config.toml
d_mlp = 128
tie_embeddings = false
parallel_block = false
extras = ["local attention windows", "gated attention", "value residuals", "hashed n-gram embeddings", "a smear gate", "an embedding shortcut", "learned residual scales", "skips across layers", "norms scaled by depth", "capped logits"]
init_std_down = 0.0
lr = 0.00617
weight_decay = 0.0
final_lr_fraction = 0.1
seq_len = 256
train_tokens = 102600000
Each number is 128 + 32 x the weight over its row's rms, rounded and kept within 0 to 255. Layers, rows and columns count from 0. Numbers have three digits each. The size before them is the row's rms in percent of the matrix's.

# layer 6 MLP up, 128x64, rms 0.216, rows 107-127, columns 0-63
064:144143095144160141074128132117132077145106075134131125137068122107098124073083064153085094132163084126128133094114147183175138142174114143063090150135140150188156163194112088112098163133096120
084:116157179110169141152093136108164117081116118091107095152159143095112181097128176059145128132121038105183110150087148127134171097108170111059194116156145114130107127130133088091124127103105090
125:106098136143132151181079155106100098134169146139081117115085097119064087146195106095136133082125142153129164095134174163124104128115096174167151139063100087139159116170092144115176070140157180
100:074105075113095149107094127131165106185136098193068175123155094153146107155116108171066107154143114115146132168125102111161099079118144103155097138093171152181145142159126084123100110124097205
102:152070166104124174129103144181105119092108119102157138214150140187134084087064130131111159139149169124140080163137063158162172169146126091118160117141110135150130130157112193144147141118131073
093:139172171063144166127161099157120103162119168150161114099067085181115103121097172099100092161096129132143151156154125209157100169096147078083108115153104128140169098120110120142161092080166112
063:167114104163170036144136184168066172072192127109135037141118159144084148131164116154117146128132112113158120153115134138105106168138121139088143155151143145101092128140103150125105079151137076
106:169109145161138089134148131147155127157101135079158104121107166100150151194117075135099073078064115120173152102151151123185057147101142120083114130096128126145065120082099148202146125148130108
087:114133191052167131138099097158148111129191169119090119111120157128165135125087104100131077116130097165102129121132100153150129123084117099203155204134131157081148105088115152189141103099081096
125:124089135098123048116137140098106104153099140119080147181107084128123066141104120101130207160129173148189097119130127075099142126140158131090140172066105074157144122117142171109139171167173132
082:106160143113149114101132121130097171161178174081168137087154166091153139109139070133191144151174173186125124138117125115105107163113099126180090063113132069053121152125176131112096163110103130
101:153075137165120166140158135109159144062131185072062159089111156121096118138142100105127100112099101142131155127184169143131167138083100076099124070070163162081150152158119129113120131109181089
095:146108133121144134147151118104114135148104171140063128138143126104132113107134158098107133116097100055143122172100127182240134077136185147105161143140175146103148133146102135161090135146185046
096:137076082129152166139130153117068081174208140148113132138158155147109153117128108113127072165111121087187126077141155127089094078118112139130117146136160163121172036123102153144137125191130102
124:145136142134135173117130141102101140187107126111203136117132146112161145140148105121072104080070073078100112157110153064106141095084144149118088118138146070151073179086179123144085124089100094
113:130167137113129151154098091104127066135135138120144158097181127091096159160119104119105138082105120139068167138165139109080152145108084114185120108213063113117142148185154156057082138092121118
083:126144075124116162099071114149152111088191146089121158127163096099212135076170130124093131133094151076162120155175163130166136089112121143100132142115115154160153165155117152094113148077149210
114:110133103147141097152015125152119145129093161140167142129138119152126086153095121106119072117083092160161171191102108133125132110128140088144136190136071069126134103151125160137153163139046147
122:119117160123087171137087089196110141158157093069130172185128158060143118126134107106151123094178107120106156156144164158113164143125091119108172115123078169105171176088067105125136095115182134
107:168184124144129114104131082155145131162145153155093157154168155126138109124173114100097063110098081082145070075067139134099112119068131085107151123133184149164167117120116099118189151144130194
108:141139146125163071143133104099128107121112102074168119164119126172159100115110125140152129163113064097167211154097182124150124159183089090129092134163177120142211097169150119137158109087127093
# layer 6 MLP down (transposed), 128x64, rms 0.135, rows 107-127, columns 0-63
070:197086152122105124123087137162094136132167111144155151110148052127088140086110136140182141159112101104109110193188124109092096139176114087154055143103144118122146152103123080138071131157077101
085:146127132111145111159129182138162091192133156179114123083117163194111122131167062129112021127135141144146114123102147086105123157153156122120157085102114143130139097058129100099134125131076067
113:089147116119163123145119122105135132174105139159126134167105101116114076130176144091135151139111122118124122082139137124142073190100110168110249105075218110099137087132100141118181109130127154
115:131182209150143116093133106141087162132193153099096105142173136115119177084136139074125150114116157101153100144099164180109114178137134158085068138135107136140072136118181161080103103100172156
105:100154140170085056131128099043123098096109110114109106218108114130124194130131119148112142091117106131099211153138123100124188150123112122096201150135088102117129139097138107086120125141141154
097:152204160106158166123141104088126128099180111107142081106116104190109134081112105133153115107080118155143117089196138108109073101158112123091081149154075139105171098160127159122101177144062151
063:183150065084134122143117169104181111146123152138104122142134123149178094131150180116123169125134199180108110142131119169153099126127125155161166077149154142179116153170072140050174146167086139
104:116108102218133154113144092086161167130063129148125158160107128104080142125167179113116123138103151136133137164125166124097100130141141166116126177166111111146141101082185136058085101104040140
096:115130120090192102124102148089206140104128163105120079092098088118134151161125148123194150123151138085145101130148184156125175078166115111120113150084104182108137174142170136176111085167129072
117:111128172059030077127161137172109139135160178133131095140112155125112094128076131079128169190131146121156091077149110105102165107111169171139134117105133099151165139122122118068164154130107177
087:109135100144120130128119106117189072155098111130134158062108119175154117146123114110123124202143072091124068141199113149099134116125163109134100191100124069099162126104103138148147182136165057
120:113153102114103133104135171095142121169135136147106128139081107186209138150125122153137199137135149088078119109094108122106074143178092148125157094129053105130085154055098134098131103181092153
105:107187122155118090139097127075141086107194108123148096185114134099105151097151078130147137147122141202115127158133135121138043157089101133094145143114126122070147171088129080088156148121129057
110:107095134160123158156126148085137051158081146129137117137129078142098155119121159141129159140137092106094126108129141125071041086140087092137126128192103115155146114077072207103094081120103108
111:173118154149120161189051131116145089136140115192116115083060164149169159135144088123139140135141124172184167109095090163103193135134165157147131154152103123127110056144191155123110108126128129
096:078117124107179096138166113139117158112125092124086191190123123094118082106119132118117117187113170108127115133148157114146104112141141061129174078141189076174147193169135104202147138149118142
091:135076124104184099136139079049123108160129044148203123171110152108118153153089096103110118129077119128163183091144135164150131129180089136113096083130123157119178111127127100126136098152170160
102:153179107126112127085033080170127106182133112153144131149142140174140127170158115108112096120132051072133111144096138103203081071132150076114152172160117093161111128151145140120130133094129122
103:087136100123093128144155198081135135136151170206126132071158061149170149108104157121104117124134084120140105141116131167162117125121170088229144139137112128129113115129199140156132128094128188
101:091151132161135109148126177031150093127191168139144117133143111089122114102143189110105146110125109171100129122147184111120225149157177121106126117107141118084132099175123104142135147067112083
106:125175106168165111159171142191069110149139116121143188113123043152119179122145075142173105160153167137092135156097144111142171136122143138107113184133168107119112182102054131131120093117119088
# layer 6 MLP gate, 128x64, rms 0.215, rows 108-127, columns 0-63
083:126144083146096116088162144102111120159114155143140138130115128175163096149050079172103113099160149079152128142166124098155148080172041094169080131101103176148122141118073118106156118107143187
116:153102106181158130086190036103056104088104111097102186123113109147148072077134179164157126141120113124112136140117111112103123098122151154125164147139134079139128084184164096081103128139111102
102:085169086136090136106093131125134120119126151160169107095091192125130186157142123135083153179185117124109108196154109112135089097052169170118102114119124111164175093137105098181111096151150176
095:113090102114073141113069128112160129159128126051117150099119117160150173105144131116104160078087200089122138152127145124134097132123167104143095146193115079088192083136160160089077114127078144
098:104110072134116104102125162098133125118110178107124161152171088105097096145139138153155157100148054118125152081073126061171125073158093086167144134135184132149076125135109188079084158145104130
068:168120116081171077164153107116150117171180177110134116070133146153136097153178161187148184131175169170171107165133160188095153132119130161136121079136105094118086105163140144081122117156091109
103:085122148139134120145051114102185176187114143119117116141147137168122109115133076119118178153133137150115103134164153111201089128173142175137152165128122119159186150144088164107078072150192087
098:109112119150134095065186134101119136119094127145199145176152055186130091126156102109159119167147131095127136095083150117115084148188147120116123065157097067149055141161114141120147125120166135
119:108168065170128093106137125084188105130095151144134150100130146164124100042156128164129170147114146124073131124092090145173114098079080133171149180090126133142136096162092157135144120086105062
081:128163162173123092171114092103128100129140103137145144105139065079053098190046183128101134157116155168089164117170094158105140147153150117123148129152127100146153190137117181134103149094120166
116:130115155125082115111156097150167128159173128167173125123172159066094096103138165119123115113148168141109089129132089125119101097073150166194075175128110129149116064187178139173175165170138117
107:132165158153091159064123122072222165116090133127153123124121134082120141093144106153092148067122145140107083141153051079101141171103097169133103163135104165068108105122128134102164164120117139
108:145037125085100176128091147119131086149093153149118196122121172113114099129126187132119143107140120114145122086104157159063136052091085138115150146141145094172137145098099154099064086154144110
112:117099105173086133103157101071110134128142151136133133091137172177109140138166124075125158170092152091094049177101120095151101065134103113048148177127175145115079154103140129124132083127162120
105:122092112120163093098135145110130099153065108127156098160163110119088092158185074151146111139080101103142133154177109106136121094081133054172190133105161074138114185122157129195158151100141134
088:105182093126139131090169083142080121102145105083085148127100085107138169107158102125150176106145144108169143133124122113182138074123097166112070103126113050098116126117146197079092185094150112
107:129158182148122130103125124090102176120200078119115123142108131148091088117109090160120141116119116122104165116091117104075147154156139116146075142102115215117132224139153065155103112130064113
110:171104112092192119113093098146112116126134103148102139123184162132085085217107129105158148102152187114176124169121098126147113121121187132177128104113097185114120073190098155104117094169145119
105:114126162110178135113141067152145156173140115205146154132154119125095129166145115157129142150117164154197106125128122164121094126023081184173152107131083158173087155093134120142130138113124178
105:168145134173096118121171086113080142148142077108156102181097165170130134192104119113152193063114126074114124152148128086122155125158112120132109197165106166122217101151130123111160106147125118